Each number is 128 + 32 x the weight over its row's rms, rounded and kept within 0 to 255. Layers, rows and columns count from 0. The size above them is the row's rms in percent of the matrix's.

# layer 3 attention query, 384x384, rms 0.0569, rows 248-284, columns 192-239
size [ 93  91  96  91  94 103  88  93  79  92  73  88  86  85  87  81  83  81  76  89  83  77  79  78  79  74  88  75  86  94  81  77  79  91  93  71  78]
[[134 177  84 144 176 128 124 129 207 120 100 138 179 109  97 170  77 119 120 137 160  56 142 119 105  77 151 118 107 100  93 118 108 127  83 129 115 144 116 102 155 168 160 135  83 182 121 137]
 [122 137 127 106 150 176 100 111 163 117 153 134  55 120 147 165 130 167  94 106 133 114  90 182 120 104 139 130 156 102 132 117 114 207 132 122 107 113 169 147 138 131  68 172 147 113 130 124]
 [136 106 135  94 140  81 137  98 127 197 154 170 118  58 126 131 132 106 177 164 128  92 131 170  70 104 153 126 133  62 198 166 148 159 142  96 134 148 154 131 136  73  96 174 123 121 116 149]
 [202 131 110 112 138 124 155  85  92 148 105 110 184 108 184 135 115 145 136 108 176 112 136 133 100 154 163 129 108  96  50 138 104 140 124 125 103 130 142 123 104 118 148 146 162 142 130 104]
 [120  93 155  94 125 112 147 145  77 144 101 144 138 102 125 122 120 139 152 108  88 127 151 138 132 126  85  91 140 168 119  99 140 138 159 107  92 116 133 160 138 143 162  88 120 155 126  89]
 [117 109 112 167 120 135 152 129  95 149 133 192  89 155 173  94 169 121 123 143  63 144 129 193 115 115 132 165  96 107 121 128 152 155 163  72 144 117 134 170  27 115 130 109 142 108  68 113]
 [152 127 190 119 141 105 113  68  78 125 123 143 166 121 191  89 168 112 177 143 133 100  90  96 153  86 137 176  92 139 147 191 116 140 194 114 179 136  98 139 111 133 148  90 136 163 127 123]
 [165  84  96 102 166 125 113  88  76 132  74 180 159 105 132 130 138 170 153  77 135 101 118 146 105 141 104 157 168 138 169 125 185 132 139 121  96  93 113 179 140 126  84  91 149 128  81 168]
 [157 112 134 162  96 108 103  85 172 156 169 102  78 166  92 113 149 143 121  97  94 123 180 138 151 126 164 144  69 142  80 151 124  79  67 109 170 124  89 148  64 119 152  86 180  94 102 184]
 [131 115 132  99 129 118 128 104 192  84 125  62 126 144  78 152 153 159 103 119 107  93 132 158 163 135 123 107  86 126 122 156 112 196 145 156 115 124 151 163  79 163 124  77 137 101 101  85]
 [157 192  74 110 102 112 126 121 166  99  70 128 154 134 120 174 134 169 139 119 225  67 120 142 109  82  96 205 148 165 132 144 155 127 169 116 140 164 117 183 171 113 155 129 105 168 132  89]
 [120 131 175 126 127 121 184  67 103 120 111  91 113  67 127 158 153 122 121  99 174 105 153 132 107 135 109 150 162 108 148  91  77 129 163 151 121 120  85 108 163 164 139  54 105 196  57 101]
 [110 101 164 127 110 163 135 128 117 124 142 157 112 116 145 133 121 157 123 158 210  79 107 115 120 109 144 101 144 177 158  96 122 133  91 107 147 160 145  59  90 165 140 154 147 134  59 141]
 [144 109 146  54 137 109 145 111 123  88 154 111  91 126 117 110 141 133 139 152 118  69 142  78 137 163 139 133 116 124  96 108  82 185 212 111 111 119 121 154 209 147 139 173 146 111 188 126]
 [ 78 103 121 137 102 137 103 113 153  74 135 156 156 118 138 145 148 152 149 172  54 117 147 134 129  96 120 109 143 150 145 152 119  81 161 142  64 181 136  94 122  99 179 160 103 136  75 112]
 [ 57 147 125 167 154 162 105 114 143  93 109  68  96 109 143 207 183 158  95 118 120 123 100 106 210 147  98 114 109 127 146 105 127 139 127 102 134 176 130 119 154 100 142  35 141 121 123 131]
 [141 121 120 108  87 172 109 137 133 108  94 159 107 138 146 119  75 141 140 125 148 110 143 145 121 116 122 161 191 149 145 119 118 171  93 122 144  96 140 136  93 144 124  98 147  93  75  81]
 [132 124 163 209 117 119 107  85  89 133 118 124 227 150  77 148 144 130 182 121  87  74 130 145 174 109 150 114  73 143 144 141 106 129 134 157 155 126 178 139 139 161  77  99 149 150 148 100]
 [120 123 183 129 135 108 153 102 169 148 149 118  58 163  93  72 120 172 110 132 150 144 129 138  80 129 167 106 152 161 143 102  84  85 126  98 148  86 117  88 114 127  62 137  99 133 113 162]
 [114 155 159 157 163 185 106 110 177 112 124 168  91 178 141  97 156 134 154 102 136 119 194 124 147 163 127  85  91 168 163 123 129 159 117 160 112 144 101 122 113 122  67 111 124 194 140 141]
 [122 162 116 131 167 149 141 176 163 117 141 152 136 150 127  72 116 101 169  96 203 129  95 128  81 115 140 177 131 208 167  97 103 216 110  96  74  97 167 109 144 176 117 124  95 165 126 109]
 [139  75 151  96 122 158 141 115 131  54 126 135 126 122 128 124 185 111  96 126 165 144 162  97 138 116 185 133 129 104 103 123  85 100 138 122 135  65 132 161 125 118 138  81 125  42  68  96]
 [ 98 171 150 163 110 117 156 136 110 107 162 165 121 104 113 140 103 210 159 144 113 125  95 111 140 142 105 139 109 121 144  96  78 122 178  72 128 133  81 120 143 131 172 116 126 133 123 134]
 [160 207 115  95 128 117 156 136  84 145 114 178  62 102 147  82 139  88 102  89 171  87 135 104 127 136 166 110 118  94 142 165 108  95 161  77 139 107 101 174 117  80 155 151 123 114 133  89]
 [163 182 127 132 140  99  81 168 144 208  90 174  67 153 114  95  47  96  76 138  91 187 110 131 128 104 187 134 136 115 163 119 127 108 125 154  95 113  91 158 173  96 107 140 152 116 109 150]
 [108 113  61 108 136 155  66 141 110 162 120 170  78 143 174 140 148 153 121  79 136 209 105  80 155 171 163 111 123 177 168 110  85 125 105  92 170 151 160 142  95 117  94 109 117 123 135 150]
 [166 120  97 152 132  77 109 108 187  94  88 153 101 128 163 111 108 133 126 159 213  55 122 178 180 141 121 176 164 164 166  90 176 137 143 151 106 101 121  91 186 122 142 113  70 126  69  73]
 [147 148 112 170 162 169 166 103 122 181 166 176 115 153 172 111 224 108 131  77 137 182 117 164  65 207  98 143 127  84 164 126 132 143 146 117 120  82 154 116 123 103  97 100 112  44 173 130]
 [122 169 107 115 167  93 121 188 129 170  96 131 105 126  96 122 111  96  87 172 185 156 115  99 136 100 142 152 149 157 116 133  68 111  66 146 156  53 117 136 175 147 104 174 135 103 173  94]
 [166 125 157 169 103 121 144 108 129  97 147 151 121  79 175 118 115  84 152 155 121 107  65 138 104 180 137 108  91 129  93 124  98 118 144 110 122 132 104 106 150 124 169 108  95  70  93 158]
 [116  88 132 137 137 122  65 138 162 126 137 143 147 108 166 160 103 125 128 109  93 173 138 159 164 128 134  97 161 103 157 111 107 112 121 111 167 127 175 103  95 146 156 107 135 159  82  78]
 [118 125 122 131  93 171 114 142 123  88 186  95 112 124  65 154 217 124 155 113  87 133 142 130 251 167 102  79  83 134 144 158 144 194 120 177 160 175 148 134  90 119 125 132 156  93 130 114]
 [103 161 109 115 106 114  96  74 104  19 131 128 151 177 119 203 190 123 157 137  86 165 199 149 109 140 188  99  78 160 106 158 139 106 191 180  92  97 137 171  76 130 148 101 119  82 140 157]
 [176 101 168 122 104 134 120 137 128 101 100 119  93 132 184 117 153  75 136  88 100 123 139 122  44 140 119  68  88 172  72 133 117 134 152  64 151  87 113 135 148 150 152  91  55 141 150 146]
 [147 121 111 108 171 150 145 141  65 186  92 149 107 141 140 102 116  77 114 129 164  98 111 116  83 180 131 122 118 132 123  93  74 145 129 145 119  74  91 171 184 178 130  94 147 141 170  80]
 [151 191 155 117 101 124 130  82  58 150 144 129 139 120 168 189 112 159 123 153 146 128 163 150 111  74  85 119 156  75 131 100 110  96 172  87 145 103 141 149  91 140 166 127 143  60 134 121]
 [147  88 108 139 191 151  65 159 153 195  76 130 162 147 136 104 143  80  99 152  96 141  94 113 158 120 132 129  78 105  98 176 116 170 126 144 196 122 172 151 189  94 188 147 206 146 177 152]]
# layer 3 attention key, 384x384, rms 0.0546, rows 248-284, columns 192-239
size [ 95 101  98  98  91  98  93  96  74  87  68  83  79  78  77  73  83  74  74  75  80  69  73  75  76  74  84  74  81  88  77  75  78  91  94  74  73]
[[109 118 146 113 125 150 127 160  97 115 181  94 177 118 159 151  98 126 133  82 107 194  58 140 178 141 142 136 102 160 123 107 116 109 117 134 134 118 128  94 146 124 115 122 242 115 110  85]
 [147  90 129  63 128  92 155 106 111 123 138 148 168 128 146 192  94 158 122 141 117 129 182 122  97 159 129  95 136  65 184 179 196 112 137 133  89 160 146 119 156  38 108 114 107 160 150  94]
 [149 133 170 111 157 122  96 133 109 150 131 146 117 170  94 170 161 142 135  77 101 151 125  85 121 174 138  83 124 132 234  25 108  46  77 110 155  84 139 115 214 116 131  92 117 157 132 143]
 [133  88 167 114  71  96 143 148  69 152 115  98 148  79 117 103  84 153  94 129 120 112 131 122 136 122 118 180 131 149 105  87 158 125 126 110 157 111  76 102 128 108 216 106 119 153 111 130]
 [127 156 121 167 116 143 175 169  66 157 152 120 112 112  81 128 144 106  84 147 133 100 150 137 189  98 173  93  98 134 106  94 113 152 149 112 150  89  90 157 171 115 138 122 133 128 106 106]
 [109  97 141  99 164 103 194 110 143 119 113 123 195 123 118  97 118 124 114 132 172 139 117 162  90 146 158 143 106 198 116 158 104 129 135 140 175 178 101 130 167 123 138 125 113 130 154  94]
 [ 81 118  93 110 120 178 178 129 127 132 126  78 101 126 103 153  74  30 147 114  78 134 162 118 159  84 175 101 133 159 100  71 179 137 123 100 113 156 123 182 134 114 132 162 121  88 101 127]
 [ 67 160 148  85 103 120 122 152 115 100 131 135 157  88 169 139 119 102 148  85 122 125  93 155 132 167 140 129 114  90 159 119 147 131 123 126 134 117 126 132 135 124 131 148 116 120 146 165]
 [117 119 147 101 119 170 170 170  98 125 180 110 130  73 199 124 178  68 131  98  97  80  71 159  99 159  92 139 109 171 190 130 118 122 126 129 177 127 104 129 158 118 159 151 111 111  61  87]
 [164  82 102 153 161 110 113 105 153 159 109 106 158 127 145 141 122 192 128  56 122 142  94 135 151 164 114 157 158 100 124 107 148 142 154 131 128 135 121 125 161 108 129 114 104 163 119 128]
 [122 104 188  99 204  92 130 168 124  94 110  83 124 174  82 112 132 180 139 148  75 131 154 128 140 123 126  67 131  66 140 102  88 136 130 141 104 141 108 129 107 141 103 101 154 123 161 161]
 [186 103 143 139 138 176 150 139 172 113 127 113 106 125  79  82 117 171  90 110 128 111 148 133 103  86 163 144 107 118 102 136 156 145 108 111 153 126 161 126 132 155 139 182  99  88 153 141]
 [115 117  85 130 122  87 118 130  93 128 113 129  94 105 174 187 159 100 121 122  79 160 131 113 115 144 119 110 188 129 169 170 146 125 154 130 147 123 122 161 142 115 109  92 135 134 170  77]
 [142  80 126 121 196 106 122 106 156 110  87 144  69 132 144 112 154 181 132 130 122 197 111 126 107 107 163  90 185 107 187  96 139 139 104 167 114 159 110 116 145  65  97 161 157 154 127  95]
 [133 126 137 157 152  70 137 130 150 113  95 166 128  93 119 173  58 122 153 144 102 104 187  80 116 135 152  60 122 151  78 121 142  84 122 117 146 104 112 164 125 141 111 155 130  75 128 155]
 [154 137 137 168  86  79 130 148 135 103 127 162 172 112 170 142 128 161 133  93 168 149  88  80  84 107 177 123  61 117 150 130  75 158 163 185 142 145 130 153 111  73 193 134  85 151 108 109]
 [127 153 145 131 129 136 208 149 105 128 182  86 123  88 149  92 167  95 109 134 145 133 150 150 128 151 116  92 163 182 166 198 143 131 132 160 114 158 148 135 178 136 122 158  71 182 148 108]
 [ 88 113 138  88  75 105  94 163  44  71 136  97  72 177 201 121 171  79 112 162 133 174  77 152  69 137  74  56 129 135 154 120 148 121 156 147  89 127 146  81 124  99 138 140 147 141 157 179]
 [153 144 128 127 188 130 172 138  75 140 192 159  86  99 164  98 107 127 106 154  87 113 189  99 117 134 151 134 114 146 102 120 189  88  92  95 117 200 136  85 149  89  48 119 165 115  96 129]
 [ 38 108 100 107 129 100 158  74 101 156 151  83 113 121  91 139 118 160 129 132 135 111  90 145 152 145 149  88 127 166 100 138 127 108  95 107 151 113 170 151 115 167 162 152  80 163 102 142]
 [113 140 105 128 138  80 156 129 171 115 148  91 165 124 117 155  90 148 180 151 132 182 140  85 127 137 104  84 187  75 152 127 154 135 115 142 135 133 149 100 157 179 114 144 174 105  67  95]
 [126 113 121 133 171 158 117 144  69  84 147 128 130  73 129 105 110 125 100  90  64  72 131  99 101  68  94 132 164 155 180 106 143 171 106 117 159 119 115  80 203 111 111 197 140 111 128  98]
 [184 121 144 149 125 128  65 209  91 153 132 125 115 181 163 133  94  56 127 163 140 113 131 132  62  97 119  87  78 128 114 131 113 105 113 142  76 134 112 120 151 135 129 129 170 176 119 162]
 [111 121 138  90 131 177 141  88 127 130 139 163  90 166  82  87 106 136 116 149 119 144  89 123  84 144  84 174 142 157 127 126 132 121 139 165  95 113  82 118 173 125 152 127  82 153 104 144]
 [ 40 150  72 129 136 109 105 103 109 121 124 122 116 103 186 105 147 137 135 132 154 107 154 130 171 139 143 135 154 146 128 142 131 137 155 109  66 184 161  70 134  98 135  84 219 148 145 120]
 [102 181 152 105  85 167 123  93 116  96 111 106 136  90 171  61 135 136  97  79 138 136 137 128 108 143  81 145  92 158 150 123 176 202 127 210  97 166 156 125 126  97 107  86 138  73 144 119]
 [ 79 104  73 164 111 166 103 148  98 152 167 112 158 174 146 126 165 166 103  96 114 118  94 181 153 106 141 201  99 116 155  79 100 160  75  94 104 167 132  98 125 120 196 109 144 182 196 116]
 [114  97 130 106  90  81 133 105  90 135 200 138 119 169 147 126 100 134 122 170 148 107  55  98 112 120 139 176 150 150 108 132 189 164 111 136 152 133 110 160 157 173 133 147 145 181 122 131]
 [ 92 151 133 111 160 128  98 130  76 115 148 107 133 108 113 159 157 143 132 122 143 131 103  93 136 150 127  96 167  68 151  47 163 117 148 166 148 102 179 133 134  78 123  65 151 169  71 156]
 [181  88 120 170  90 128 149 109 116 135  89 156 103 119  90 112 124 122 136 164 145  96 146 109  92  82 132 118 142 158 119 122 119  72  97  79 130 159 116 103 127 140 150 180 128 120 127 103]
 [129 117  94 145  65 168  60  90 116 109 114 108 139 127 136 137 133 102 150 116  98 126 162 166 132 186 118 138 104 159 155 120 116 113 122 167 147 191 133 159 109  81  89 107 127  98 156 124]
 [168 126 171 114 115  94 175 152 145 117 133  79 188 119 168 170 120  87 121  92 149 163  92 173 124 166 128 110 182 117 108 175 136 127 125 170 103 155  99 158 137 155 190 173  85 182 154 104]
 [119 111 206 110  88 121 206 102  79 126 131 127 196 107 146 139 131 132 105 120  95 100  49  40 135 160 121 131 126 142 115 135 148 197 134  99 172 118 107 138 147  96 172 144 102 159 102 114]
 [165  86 181  88 165 137 151 140 147 107 117 126 157  86 108 174  80 174 142 172 124 103 200  73 152  85 117 122 212  91  94 118 149 136 143 108 157 188  97  99 169 126 138 185 140 103 152 134]
 [144 183 159 138 138 130 132 174 175 159 120 113 157 123 123 154 105 150 121 108 131 148 118 130 118  73 159 179 135  92 166  33  93 167 133 131 157 125 168  63 172 100 124 130 156 134 119 167]
 [165  65 151  77 126 119 117 165  71 108 179 151 172 148 114 117 154  89 122 128 185 140  94  93  89 128 148 117 124  93 129 171 132 105  71 103 172  96 148 180 148 141 153 136  78 154 127 121]
 [146 114 108  67 128 107 180 117 159 145 125 122 119 143 115 112 134 159 177 114 139 198  85 144 197 114  77  65 189  62 101 104 171 116 106 149 132 118  84 152 137 152 104 121  90 133 141 127]]
# layer 3 attention value, 384x384, rms 0.0857, rows 224-255, columns 192-239
size [ 93  93  85 100 101  93  90  97  79  97  93  93  96  87  95  97  89  94  92  82 100 102  92  90  98  95  89 102  90  88  90 103]
[[148 127 166 101  98 125 170 105  87 137  88 163 118 192  70 163 105 105 131 147 149 107  55 114 160  92 177  99 123 116  76 112 153 100 113 135  99  91  79  71 124  99 154 107 111 154 148 122]
 [183  89  87 154 122  90 163 140 145 114 121  33 130 135  62 168 161 138 169  82 136 141 164 119 139 128  75  92 108 131  92 149 121 137 136 103  96 140  80 109  91  92 124 118  91 139  96  91]
 [156 152  97 181 116 166 118 149 163 126  52  60 124 131 121 112 131 118 157 188 155  98 101 157 180  75 134 167  66 111 115 111 139 180 168 132 140 120 159 126 142 153 120 154  92 139  63 137]
 [111  41  80 173 103  96 137  92  93  57  55  89 146 111 102  77 147 137 117  84 127 138 122 124 161 106  82  88 156 156 101 107  70 150 149 121 117 128 196 151  41 139 136 126  31 153 126 143]
 [167 110 137 111 191 139 133 116 119 125 161 123 121 156 160 114 221 133  96 144 156 114  84  87  90 131 154  97 145 168 155  80 128 141 180  94 183 148 158  94  91 119 140 126 138 113 110 117]
 [117 123 165 182 194 113 172 147 114 186  94 109 117 157 127 112 169 140 164 162  92 191 178  70 139 165 105 148 132 155  71 151 120 124 115 120 143  83 167  81 100 151 153 151 145 101 190 130]
 [121 143  99 166 160 106 128 132 152 109 134 127  58 135 159 128  99 134 147 107 173 105 105 146 137 159 132 139 129 160 159 106 162  43 108  93 130 193 168 119 182 154 189 127 125 129 164 123]
 [143 129 169 190 116  84 107  87  68 179 100 100 135 121 132 152 142 139 151 119 135 154  99  72 150  98 123  92 186 193  99 130 135  99 113  80  66  95 114  87  38 113 144  65  77 186  57 111]
 [127 162  61 115  53 185 159 112 166 130  77 117  43 143 153 111  82 119 162 144 105 153 103 135 109 119 145  74 108  83  83 167 112 129 100 136 102 135 155 120 144  79 136 134  87  96 102 123]
 [ 56  73 125 182  94 146  97 115 125  97  87 113 126  59 131 152 129  78 106 107 113 108 175 195 155 190 160 130 165 147 214 150 133 162 176 123 141 187 121 182  91 148  80 162 157 156 127 138]
 [194 189 126 112 136 181  92 171 136 172 172  95 148 132 122 148 142 121 132 116 127  85 123 153 117 152 163 104 191 155 173 124  95  70 103 172 109 103 146 154 130 155 158 123 168 135 164  88]
 [127 175 150 139 130 139 100 123  63 192 151 183 137 138 144 122 128 138  81 140  96  89 119 119 102 145 127 154 128 122 142 130  94 110 197 134  82 125 108 134 165 158 120 101 150 168 159 142]
 [160 188  99 109  81 131 173  70 142 135 114 111 139 126 132 154 164 116 107 141 107 141 115  93  71  15 148  76  73 100 111  88 189 124 128 148  74 100 103 122 121 127 139  86 156 150  98 144]
 [135 102 152  94 165 177 132 157 139 133 124 118 150  90 140 130 165  80 122 180 103  81 145 141  85 158 179 155 164 140 161 102 217 129 149 105 112 112 135  89 175 136 157 187 151 152 125 152]
 [162 104 154  57 123 147 146 136 113  97 124  76 108 113 133 161  87 124 145 123 120  92 168 135 138 110 166 115  81  90  83 116 121  94  81 111 136 152 194 128  81  97 109 112 152 175 158 122]
 [203 164 141 108 175 192  91 111 121 112 137 164 102 149 101 144 114 122 162 161 141 135 112 114 151 148 107  89 135 147  90 107 102 110 144 104 154 125 111 172 118 135  70  56 169  80 161 135]
 [ 98 111 128 129  99 170 175 123 179 150 173 148 115 108 128 127 101  88 129 131 179 101 148 130 144 146 164 146 116 137  94 147 108 131  92 145 159 126  70 129 191 143 162 114  76 100  80 122]
 [143 141 161 112 129 154 128 110 120  61 163 145 118 108 113 153 113 172 120 161 116 107 137 158 158 162 135 177  79  87 146 115 126 109  99 118 167 108  78 109 131 103 178 133  81 141 141  99]
 [132 128 160 143 163  71 139 125 128 154 135  79 116 166 142 199 127 107 157 149 158 118 138 114 122 143 160 102 105 198  89 130  73 150 106 172 110 113 140 147 106  96  62 181 183 127 191  69]
 [188 177 117 187 154 123 169 120 147  99 116 127 126 102 126  97 158  75 141 169 120 116  98 130  64  68 177 155 119 138  90 176 167 121 115 120  99  19 120  74 110 155 196 135 149 145  80 168]
 [ 93 144  76 114 126 163  98 153 161  98 137 109 144 105 112 161 103 145 131 161 184 133 120 164 103 136 101 116 166 180 148  66 140  66 122 119 148 121 129 107 167 155 130 118  46 163 115 185]
 [150 114 155 150 149 143 104  61 163 133 112 143 109 119  63  96 126 101 186 136 111 129 201 129 140 145 164  75  99 148  84 166  80 129  76 130  83  95 112 115 148 158 138  91 167 103 135 107]
 [149 123 137 118 105 151 165  81 128 134 140 137 100 134  87 117 154  98 128 182 125 131  81 101 192 111 162 130 144 121 138 110  49 130 115 158 149 140  86  61 135 143 142 164 107  95 137 152]
 [162 107  97 101  78 134 149 143 215 138 112  79 159 106  91 156 108 108  91 174 103 101  94 174 107 126 128 166 143  69 125  94 217 184 106 137 130 131 145 118 188 127  70 167 148 133 145 166]
 [135 148 120  99 130 212 128 127  80 107 139 130 108 162 192 150 118 153 119  97  96 108 136 104  69 141 142 173  92 143 133 154 145 109 102 167 133 131  85  98 145  84 170 109 122 110 126 128]
 [116 127 134  78 108  87 128 114  45 128 112 114  95 156 125 170  88 148 125  63 136  63 147 117 197 148 111  85 148 100 142 108  71  95 163 126  93 111   7 135 141  99 149 116 129  84 139 130]
 [107 136 158 143 101 130 131 102 107 109 150 163 100 154 164 102 179  89 117 155 174 113  97  98  75 126 154 129 102 170 161 105  73 172 169 122 103 118 196 169 125 130  83  80 135  98 133 148]
 [136 113 105 112 103 147 138  75 108  90 159  43 178 174 120  84 123  73 124 109 176 145  70 117 141 165 145 153 112 131 112  55 149 144 180  90 121  83 110 120 168 146 122 114 102  97 137  68]
 [ 83  94 124 183 131  99 145 107  93 112 146 148 139 205 174 107  66 110  85 110 155 135 134 102 158 109 165 123 152 171  92  99  73 126  67  90 150  49  78 129 117 117 141 125 126  94  85 108]
 [157 162 131 161 128 110 111 135 106  76 141 170 152 112 101 132 200  93 147 186 112 161  88  95 122 105 160 117 145 112 119  96 145 195  59 117 172  84 186 138 153  84  92 183 155 136 109 132]
 [ 96 129 152 162  99 106 190 102 199  90 180 156 128 129 132 144 187 112 134 124 168 103  68  62 113  87 177 138  49  92 114 171 140 121 139 126  55 104  61 149 188 147 176 173 162  91 143 108]
 [144 125 157  97 113 194 132 110 135 179 142  99 151 114 128 173  94 118 133 152 146 138 115 149 125  83 164  83 128  98 150 167 151  87 106 173 114 148  83  55 171 111 149 135 115 133 115  90]]
# layer 3 attention output (transposed), 384x384, rms 0.0752, rows 224-255, columns 192-239
size [ 85  92  87  96 101  89  90  95  83  94  90  91  91  91  93  92  90  94  90  82  91  99  93  86  95  96  93  98  91  87  91  97]
[[178 109 138 119  96 109 147 172 106 160 140 122 127 150 153  91  84 144 159 113 140 164 200 113  63 130  96 146 160 145 173  91  89  89 135  60 187 143 114 110  73 152  90 149  98 119 114 123]
 [ 95  91 220 101  81 153 160 127 144  46 141 116  72 158 128 141  71  87 158 139 129 132 169 134 190 162 173  58 130 171 178 158 113  84 155 107 163 128 117 126 125  84 132 144  99 143 161 111]
 [159 116 126  90 100  95 173 104 124 148 135  93 117 104 125 138 130 142  81 176 121 109 135 112 126 125 107 135 105  94  50 163 108  84 161 118  90 157 130 123 137 157 189 122  57 173 144 133]
 [115 172 114 141 143  41 154 159 152 150 195 185  99 145  96 173 115 187 122 126  93  90 144 137 132 129 137 118 109 106 169 109 129 108 124  58  95 153  81 132 176 125 156 110 124 212 125 114]
 [140 174  97 164 132 188  72 103 189 177 160 149 120 114 104 167 107  92  97 120 142 153 158 159  93 106 176 130 103 112 150 177  74 170  49 132  91 134 127 135 193 119 105 137 154 131 135 126]
 [162 110 157 152 115  88 120 112 101 132 128 116 106 144 122 147 110 108 145 119  87 161 141 172  93 106 105 127 103 130 118  89  82 149 140 109  93 133 192 148 161 131 113 168 125 195 142 129]
 [158  92 156 126  85 118 130 154 116  52 180  44  97 109 106 161 190 136 121 167  99 139 120 109 136 131 136  74 127 132  61 135 126 126 183 131 102 104 162 101  95 132 150  84 180 120  47 121]
 [ 93  84 117 126  98 123 174 150 130  87 151  95 155 117 138  91  95 151 123 129 101 105  86 122 103 109  91  94  97 135 108  97 161 149 103 133 176 106 208 163 140 118 143 169 156  90 139  87]
 [120  68  95 148  98  61  82 158 138 141 127 128 187 172 122 171 155 127 126 110 166 105 105 116 111 107 131 188 130 109  77 168 126 143 163  59 195 101  78 140 112 168 157 137 138 113 108 198]
 [136 154 129  76 130 100 139 124  70 126 168 103 142 160 144 155 153  95 154 187  97 147 118 147  27 107  80 149 124 164 109 103 147 146 163 101 125 136 164 182 159 103 144 134 155 138 110  72]
 [114  80 138 145 108  96 158 114 135 101 100 172  65 100 133 139 170 101  92 100 107 170 135 114 203  98 160 102 126 182 115 151 106 143 114 140 137 148 101  81 163 108 139 159 105 114 111 167]
 [ 90 107  89 167  81 176 150 112 151  74 142 108 136 103 137 131 120  80 119  99  98 141 133 129 187 139 135 105 146 159 150  99 172 118  84 169 120 100 116  90 153 135 134 130 112 119  91  98]
 [154 168 164 121 114 143 105 162 155 146 120  86 131 109 129 137  71  69  97 132 144 125 140 126 201 190 159  92 156 150 141 139 164 110 120 144 135 121  63  92 108 131 111 118  53 120 193 180]
 [139  95 134 135 137 127  59 147 138 132 175 123  90 103 126  97 115 148 113 111 178 144  92 122 106 105 134 120 136 150 131 130 123 127 109 236 163 105 142 164  92 141 149 135 167 157 137 133]
 [157 182 154  81  83  87 108 111 140 108 128 205 115 139 145  99 196  32 127 126  89 105 127 156 103 132  74 145 155 103 189  98 135 188 170 112 127  90 107 164 146 141 119 118 175  94 103 174]
 [137 117  97 124 122  81 140  84 154 108 147  87 150 119 115 157 147 122 108 129 160 142 141 150  61 162 203 158 131  27 156 147 119 162 100 168  77 109 149 144 148 162  99 164 166 113 121 142]
 [ 93 124 107  81 101 142 128  97 176 101 177 191 107 174 116 186 107 210 149 113  53 138 156 146 106 205  81 166 134 136 169 163 116 126 168 176  99 142 128 161  81 155 112  61 101 188 120 119]
 [101  69 179 157  77 100  73 132 135 152  75 108 150 130 128 123 123 138 166 112 120 144 158 125  89 172 156  93 132 210 122 157 130  75 117 141 124 135 142  91  88 181 109  92 147 110 164 112]
 [177 154  87 108 127 135 143 132  81 191 121 157 126 107 158  67 105 158 139 158  91 127 154 157 148  84  86 121 167  66 193 110 137 156 145  85 121 128 189  81 164  89 162  78  87 145 111 178]
 [158 131  96 130 126 150 112 105 129  78 115 153 172 174 122  92 178 181  90 117 131 117  81  92 133 134 102 129 134 135 111  75 139  83 165 135 101 166 118 116 146  91 133 130 100 120 152 163]
 [134 122 120 169 131 168 126  88 148 146  68 120 111 112 136 111 160 122 102 163  95 136 188  78 161 161 183 101 107 130  48 141 107 183 144 125 123 178 135 147  56  84 191  50 100 171 124 147]
 [124 127 127  70  95  80 111 156 142  79 133 164 173 137 105  88 153 111 192 117 116  58  72 145 157 144 113 141 109 100 180  88  89  98 156 114 177 108 115 101  69 117 101 117  47 164 141 149]
 [139 115 134 122  90  70 107 142 117 154  92  71 160  77 140 129  79 171 144 112 103 173  89  81  80 104 118 160 118 162  97 123 123 135 113 129 117  81  95 135 204 193 169  69 128 178  86 100]
 [157 177 132 158 139 126 116 105 133 148 146 100 133 136 117 129 106 125 180  97 141 178 137  53 158 100 132 177 166 126 126 157  70 102 125 118 125 149  98 162 121 149 129 150 165  97 190  92]
 [167  73 165 152 117 102 123 131 154 143  66 137 163 117 113  68 108  33 102 161 116 133  69  63 196 168 148  96 165 129 166 145 153 147 184 174 154 137  94 142 119 159 148 143 148 151 140 124]
 [150  45 114 104 145 110 131 160 143 157  83 175  85  95 114  96 137 107 115 127 133 133 165 124  63 121 147 157 114 105 173 143 155 177 101 121 163 158 155 127 108 142  76 167 112 122 133  57]
 [144 193 142 150 146 120 171 150 162 126 127 176 121 106 106 137 132 144 122 138 140 147 151 151  56 121 145  89  63  69 117 174 145 145  93 136 117 153 125 158  97  96 145  72  86 151 184 162]
 [156 117 133 126 131  83 135 135 182 169  87 173  81 129  77 176 134 137 159 143 130  60 119 139 195 104 134 108 113 124  92 180 121  97 126 111  91 149 104  96 125 118 105 114 143 184  63 118]
 [126 154 157 105  83 146 117 112 165 150  92 156 126 100 135 159 112 120 140 138  49 110 147 111  70 151  76 119 183  81 104 120 140 132 125  83 141 158 157 111  90 149 140 127 102 176  92  88]
 [127  97 142  85  99 174 136 162 153 148 142 131 116 194 132 150 107 108 147  86 109 135 111 134 136 147 110 167  49 135 162 112 152 136 159 190  70 161  87 131 152 139 140 113 127 148 109 143]
 [124 120  93  41 167  92 120 216  59 132  74 171 127 178 100 161 104 125 107 156 120 117 119 163 137 183  97 115 137 103 125  90  66  97 107 150 112  82  96 174 170 135  81  87 108 113  92 135]
 [116 125 155 116  84 125 127 151 142 145 138  76  85  99 129  87 107  48 148  71 107 149 136  87 162 131 109 135 112 149  72 144 175 179  70 172 184  96 112 109  88 132 158  54  93 122 125 134]]